Weights of a small transformer language model: width 160, 4746 steps.
Each number is 128 + 32 x the weight over the matrix's rms, rounded and kept within 0 to 255. Layers, rows and columns count from 0. Numbers have three digits each.

# q: layer 6 attention query, 128x160, rms 0.111, rows 0-19, columns 0-159
# k: layer 6 attention key, 128x160, rms 0.105, rows 0-19, columns 0-159
q0:115102145114141073093109140099122102096122112114132137131096125097125236122136116168136041118076067087046136170126169109099173212119090127156073140119093117092161181109128082152127033116084128118154120217126099096183094116166158142102171138124145133109114139150117151127106143183057081095134142139107131101113085146115125145134173103160111116121120122139138123125135107122156154084109180073132157130092123137150070158179137091103132064117165137094070178077074174134119094133148131
k0:155115119118105187164218110152101131076138141140126097131179135111062113089153146161150159109142160134149151073112106123179120121101164096124123137122151131189117116167098147121122134160167144155150140077079086178089132142123095116128041137129107096111103169160106115126168139116163155152118106094160125129134124124147147185097086153111164098152149154079139124175118074108163086168153094110159122166131136053135158107108129092153102181094107079143137085130132110096131140167131143
q1:116056184092071148182129136133129152103207100129161108083147145126155106169101115144052062158172157110057089171100121146099163119110087101142115191097166167112164093122110124158158131105116170128167128126180133118173141116138104143064175110158143101153087114137165091085120196134095113059119112097131151094123095121105118115219092132152116131155115067089073102075148145144137165117119125161111197152107127154136063175149093108124119062141159130120142141081091141137133079126104116
k1:118091145069091149137155183140110122169145178129119109105123156131137100139164184152125107124209105119071155179156082154125131131147125123188184105090087152108178165100125122114094079129153161152139117038161109121119087141129096127105107139150144180123140139114142135068190109125133111127140105087168198167158096178130152096121138164105066122169148182135120116240143119099113105114157133165163137102130126124123053163112140138077129151129100114132112121110159101148116133071212192
q2:128089170163180117107141129121117115102107138118192129140099098122152157112112093160140138157062083094142141074128151112103192174181161155131120080124111086063112146152104102146132157139108078124102147161106117145108129102127174149148154125161107138118133116147159125137103147154117088101122136160073120101134182104139137105112160157149097128116134133147180106131133155112119146136119128100163132167126154100116106115128129095086157113185167169127108117107137193118108151121114149
k2:166132124150160109183134103141118089104115119148117150124120146152115095114147141135130129148183123172118173179150147163171162141119181139132141086136160113107159130090180119127120126146127149117116104101091154166124114151121155114157078168077138118111056131116105124136179105117154137128095084094107094155140158140101128115093138115172120137109191195124114149160102098103106160085083072099131083107131107142156182181127168162145099136119141107120200119120155128129106132161135124
q3:125102160108137135123124123086080103095177112098131125149116127124156195144078120171094092154103139117043167140102111110086171181108066142114067132113087132169159176131139093132090141120131114141173169153182128092220129100185151059087190098083075136129134157165125174119081150184089110075102142141121141128136058139093105150173182098149143101125116083097182110092137151163159115107096154128127209176102195130188132169129105097094136090123133122052131119111118125104091109134115076
k3:162125128076115106197118199127097137155131136149098091111189209121071138079158175132109091155167169170125125153143148199146117125112129107148189151100141136112137121130083081142070126052107162207116149040147128161150112109129118165120111128110145107139153159167115139122154122090207083148227080070086122153175143159119107084120118113112120127150172169179121137218145099076171035095124132115140138108103097119175103113148101173160156134123041147152148123127137070137103105122157119
q4:140139146090114142195144147083099123147141093105108117103133135135104146150079107113084074153194163134073101149129088169110106138056078078055041170108132129142133144113102132155130143129125179137155122128162153121202142132184098145094163056133119135154092118157133106099146125147130137091140100082136145136137093144135120131153147097168142108100109082082133096057094142139126154133120125144111192135102113119149111169098119119171129068117123104129122149135137121116139077128130089
k4:134107109083109123137106199137087094157161168081115130120158162186133157120156171117107064136181098141093126134134089138150102080142088116159189116089137177181172136158105112094129078122148122171163159036108067144090103136126099162107041198120082089077110167092075156090152137138133138144146153063093160133150093179160073103045158089096089107170122155172039154225178066112116071089162161167125112093096105126102063111187092158087142139130098120124124144117165066198128126106180156
q5:127150104112087182131125141132154132137121134123059098124156196099099071143117125133174108149194163106165089120125118174121029071100143098104117144147163156158133102111100152140109156149119140132137116094124117139081114151132112138132076125168103105075127108103132106055137119100167153166156055074101129143120100150121134151114109143088167125147146146115112164163067122095154097156104104104103125149131099124106146111100121181179110138114065087133213132133152092119127066130150138
k5:059119101093163110105123141145162172123157056129145093122096043130160101090150040106144147102063122077200129108122116120114181074113077133128126089143102133149090106170162130089135144172113095123128151118106121149143160095100150092190185104106101091121144126078126114171104151120109146079123177201143117112136117103152086140129140147083142106069127105132153070062104168176104160098063097130140135105144100085076152053121123093148121091213203096185145132196121151138124150145089168
q6:124138131148125071089116109143130130149143179104156127053105120124150070135150137113137158124084120157156137080133131122130135109152209114163132104132153100059101104125188118091145188174185120114041125111134158150113140114089140169157154127105141120157106073125139110190098130146120135146136182135145104132111197114161133094124082127135077116135204126154140153141158129129074145122147132108160113140149135112098136103164163122091100137125164165130116110173118144121126174131137177
k6:166102160165193090096139073080086085064048135124181192154102100090123164117113130135096101083152160144157148130152190065125158156170159159107134077167164086150180142059130108152166117133148145120076089166108150155151150196129207120153114096108162139144089136101170144093107117099155140149093169104119106109159150092089169159141092146086080172120111166134145159088065111134139180142121068151157137136112108161117129148097145157187115155103065117087172140140155106090143108117111095
q7:125112164145134112155151108106123106093132127135140179130128077120124162105136112125073086099119081119117124171186075101152178153156102169168099157094123170082196139153110103155167086131076157106106121197111123132180151112146090135127163069108151123173136148129142129163109144177128102121142114185147156142122128117171120123116100136151134125123115108119144114111165176107161141110148128108113129127127142117174075114142112126081168080120093112110098162105149208113103139154116106
k7:143153158103101155211120185131148132138136186144064100138156246168132131134146161109171097185225167156079091117126100178139063092095092116133151156117073175141122175099119088157097107072158114171123143064134146131095118104160109112085090166119149165098116166153154153100188098108155164155112086052120158160148126143173099145124188142104118143145144202105116073253109096090166080114118180162134149119127071132181100140165145163141179114160062128101183163080144079138138097133182178
q8:112143175078132124159104144137127093138144081107103144151136114112110168114090122131113099107163154141083143170085110141131141147131088114111055130122132147179119153109151101115120112134133137144131127153121127136174076134168105119109124120134127212149085111136118095148109121153117158148145146143106134121151055092124106140159140133148150085095080115107148135082094127121151165124149169166129131159157128161164135172137111097184119139117123131098089164106156135086102085161111129
k8:130152160096126156172170131145099134131116199124125157119145183172105137131179170160153117128176129139091153167127112163134072062154116128119148148114087182147145164147082150116083106128170109162169133066105144089078087145105074159080120166136108120122100127116098149107170123128131110125162121049149164137163115223133137100101149133126110139189123128096066087215142075102133074102170138141119097076125114107087091167145150163086149152116113134160129146076122105162139153101182149
q9:110121144128089142147128185122153142092151124120143086153146163129135033115102156096177091201202149048136107103115164147136097075040168062116137124144129163110097140088115149100109116094131144142095123087139142144099119176089092160127128115122061110157113101099150119109100141094152147126147081078142120122163107151081125139095132134167164179153165130111073096163072092140174142166081075120092134137128088145045129116122114131144090130153065146148177166137110104162109091132107159
k9:098165113170146143063158134162142145167120085144156110152095104132135111133198061111135206131111094155172111155119128099083123182155108098117139110162039102145105136143168096115159092200129094089106086140115121139129170093111200108172137135132148143029147120099117147158120115150088180115059124203156149127151165133092097092131118140136148068078100108130150102078110167136087129088142147144140156158129115191117180141124190074125075111202163126111117098153135156109169128160123160
q10:137123137150145091080108120129121123173129147152100185110100128108124131126135114143144135108113152187129095115137131112122103118164144111118096111134112101066137153168174106143148139150126138113093070128088156121126116123102123173184128121117140116139121086131117107132144082122112133157117131127098076132099148099160172080114097169138100129170148158175206147120133112095083169138158136097163115128112118136100097092161185139097153135132142167101116123160157129116127169140100158
k10:136103110146172101109135134146091043128100110104161104105135082130126111143094151103133098135173117129123154086156176110108105114136160151156120104130165092129166121087146126155142126102155092132107120133098181166079092144122157150099119156114155140108100173118144156174113131154153163126135101064121113109162158151114114165061158098149133148108142145159103152101122133167098141103075110158123124139134075123167146094126090137090095121125096147146202148129143101132118151158111150
q11:159095153131162162104154113117100125071145141075152100138110085098134169114077120162103148097128079092131142151141063111122194186144125164154107159083127155074146135131134141176152143135071138135117137214095102173194129128156119068114196061123105108174147157133185096150086097129119096090154144129112171119082145147153135090144088153133133147090142135114138114067141184091111143146150108159141176176107155096157096157077146075041087128162127175077096152109186176102119158115125122
k11:175183116084132162182141143122143146138193127139122121131211238153067177089196163182152107133188175152105137165112093187136093067104064122115185161106097196145146150141089073129123090121088109190200163045107070101150082077131160149049110167098155161078086192124111109085173124131112125151196112081128181133140093203147106106146142164137128074158126101096167091238136079089146087085160167103159124115104130126182096144139178150193162085110062109123158154111133121148109105130176148
q12:152098183102147125125109061171148169115140142127108181094165129111174080146126113154155110199126150116086074143088130179113130111160106081125126108115151116062131140173158131152112124125179151089124123123166136123159139129170134109152135147099126072139103117141082128092138136181157107100108197058142097113179143082143142148150103094100106172192181125149121122113143130123084151163082087132125128146115114078096101074138167158098152091151093103145139125120098109175130141131177121
k12:112130109189180164089135166081165115167120103113099057088076093098135119120109081065140170150144146096120113097138191103112125157146122149134125130113142079132103150095098193162140150105102098126138033163075195162156146140141172101187158057075122132132154097145141117100110159113203131181141070151110102106131221073166147151129139132126115119084135157171191134109106162155130119109097112155122149113094149131166155125117138148092130165193123116163162144175152154147151130172090159
q13:152120102123133121122174086082133170135147123057208127108103108134183192135157169183118147083104115106109177129178066148085173092193105186191140120113128122129153180151133088139134117145111129114120141123128059110167132113144121106181168140121142139140172157138137137112100144143142137091130195175145097180081120112151121135138090132134181123148132097075199149129125158093106103116081098125152126187124118092138092121108107101072119127124138146112119138097180172134139137104174101
k13:122145136136125134122152183141160079135137095103075095157095107110119060087072177086155117137126099111103103188129124203117059029118060177126167152106134148095124133106086072138103119061108141145166126143171128090169102133185088200030130056124147114187152124113150124144124162141162137094148116070130145153179097148131105130108152193119138133168147117109062150105139165068135062141154127167124153093139111124137147119174082160150161107113093140151140182074107076148063102110184071
q14:133110132149147158090140127119110132094145143079106123131134085089127124147124073109118156123151098112145119142112108087062139135130156137155111142113124151083152111118160155134144144140102123135115116134096146156178122133115128119181166090132144098145151143146120108102058110154139097113145111116146142161054175177162131085129090149131141123166141121127162154095138173086106150115128112123150120170069130084135100148108160137070117111113155189108148158116179109116125152121136122
k14:176183138105156150194178171119174093107190135138121097114181151122098134111145169176120082137158153100132137152122101158166088111116154115115177111130153164159154161113125098129152066136153118170182158037150086074171055098168132116085090139108130195119100187120157133085150130113149159102135140059141163202098097148150125134136151183106115111142127151131149133165115106104143142196111143120166129120113117159109133116142086158182150100140067098137160123094102135183139126151160173
q15:125111137118147156117129116112101120130106112078163104141083084152140189120089140154075133076113103144136140172157123104148175165192100184154103126103157153079178145115153121200127105137087171143135143191116108144183116126174138078124165130134131122155108123149123132124126148143110116094139150187114149113113168115158125106144098165142115104084124122140132151098185155136072177114145165164165152152069140144127109171150105135108093130154153123122065133088141159124123149117132121
k15:140123107094109157141121132077096173151181166165093118173175226103098144076228131181114094117188109135044153171125127153144160061090113107131117136071129224150123163125102109143091047114111107164225137094083074122184109093127098154047130123112143130113090146107137125107138111136138080119151117073098156122109077187125095094147131162110101113177138124110141100197146114102161072076154129117120116095143153127125092171137131077165198120077114107103134165095152106128087125091135124
q16:104126140128066108215076143114107134176131146149132168071151152108101150152122119104134109109142152138111129128127088130154162112107076151118136181111137166147123167113051097099187110099115127112148112142180148142091136133110116125112176126144135159115162175088144140212156194182174137146119168094118181112114085096116131150110123104108111082143090091143125121092061115146195117093145113158124143120184124130190126099132169086112176119111105134111125138104199127146067076130125096
k16:108128136161126200082125122097119143134117097146111115056144119152130061156126162089153121142133128089182126132152164153108104039087143089096152091120153142081127150113138144096103146157155161143106161138121120164053080135142111158120085177112152147119130143078059151109132144119127148098143111096125118161106149161072100114077206142181161136117159154133046129184160155064109110158174102127119129155105107137050103132169154203125147133111101147183099126137116077177106148127160102
q17:100117102143159170104093156096180092125172164163085096173130134111092044125112133146170110181159130076121103097117143114136068097043137085135173098130106128156074101095147150115109126094127106141161115082152124152113096159115114149100096140122070152102123106072160071106113107119135134109101132110092090110164114156057102122151119160149131135144132136085092093140113087110149153172056157105109117191110122140002173131123083126141059153134129129114156150126100106116138135138095137
k17:134177095177142105049159168179095183108129063145142160136125105126136148172140095150035162073118138133159119093147122065078111212183140169112097086160102094102147116080171127109149088225101105065109111143121164106155183141137178119138224123129138168074157102127129107126123145118090123149146132159119186083105121064106108166126058142081113031087122092131198137102157128111119144171109102104160105145171143175113123116111132131169113107212153103082170097112105201107172084128089119
q18:136140156178128111112102114116120088092120120077133194140120089113132130124060154136067127079154155140134108135186092091091128125141124127119077169129130166066150148164107112148140165156112159137137087167151121118131159129104099163137135093128208111140161115173127121124139110127163143148149161104110112210075139094145180059117094174104111106139099094162127123106131173093123156115137150118133137104095145122169076100064188163049179060125141156138139167173219143096148129153105104
k18:145158079087096152146158158124148141133129097160110093132158173129074127110084168145127094138130129140111125095114131124145144059108110038112162100107118195115141137136109072113144089113109117166200163087131080165175080089111135131127084102114108147123086181104154120134161160136119171128120117114107152129128091194118118148141140108100142096156136104146119123161137168129121120125107147145134140166102131164137107135077117098148172125172128126138155149132119104163122125150155181
q19:101156173084100152139128174025111120124173167100075140102159165064076127105105148150048074126125126151084134173152105143168098111092093149158115186077119255169158133190114113099104094137082148165146140166062150162112106096156117107106140148139094150109179142144111056115159114151103122116175055109089179115142122201131093091115128183158125090109137142090089167154156111095141145156122159092163115121067130133128103112165100169127097098101099144151108172128140127124096111132176120
k19:122164100113145147148106122155120188158155135115085144158155197092114163121162125143136127100155169136141109167113107142177095098101099066126144155117086199154094133130104098144122095156145128179127125121139127137132106120107090118100145127121104139082131134142104123100136121128111083140139081127124169114149082174151062103129118154146148092126109134076101097171142112094161105118129101101147100109122136101104125141158115087184149138123165083157145136107105159117129101088103164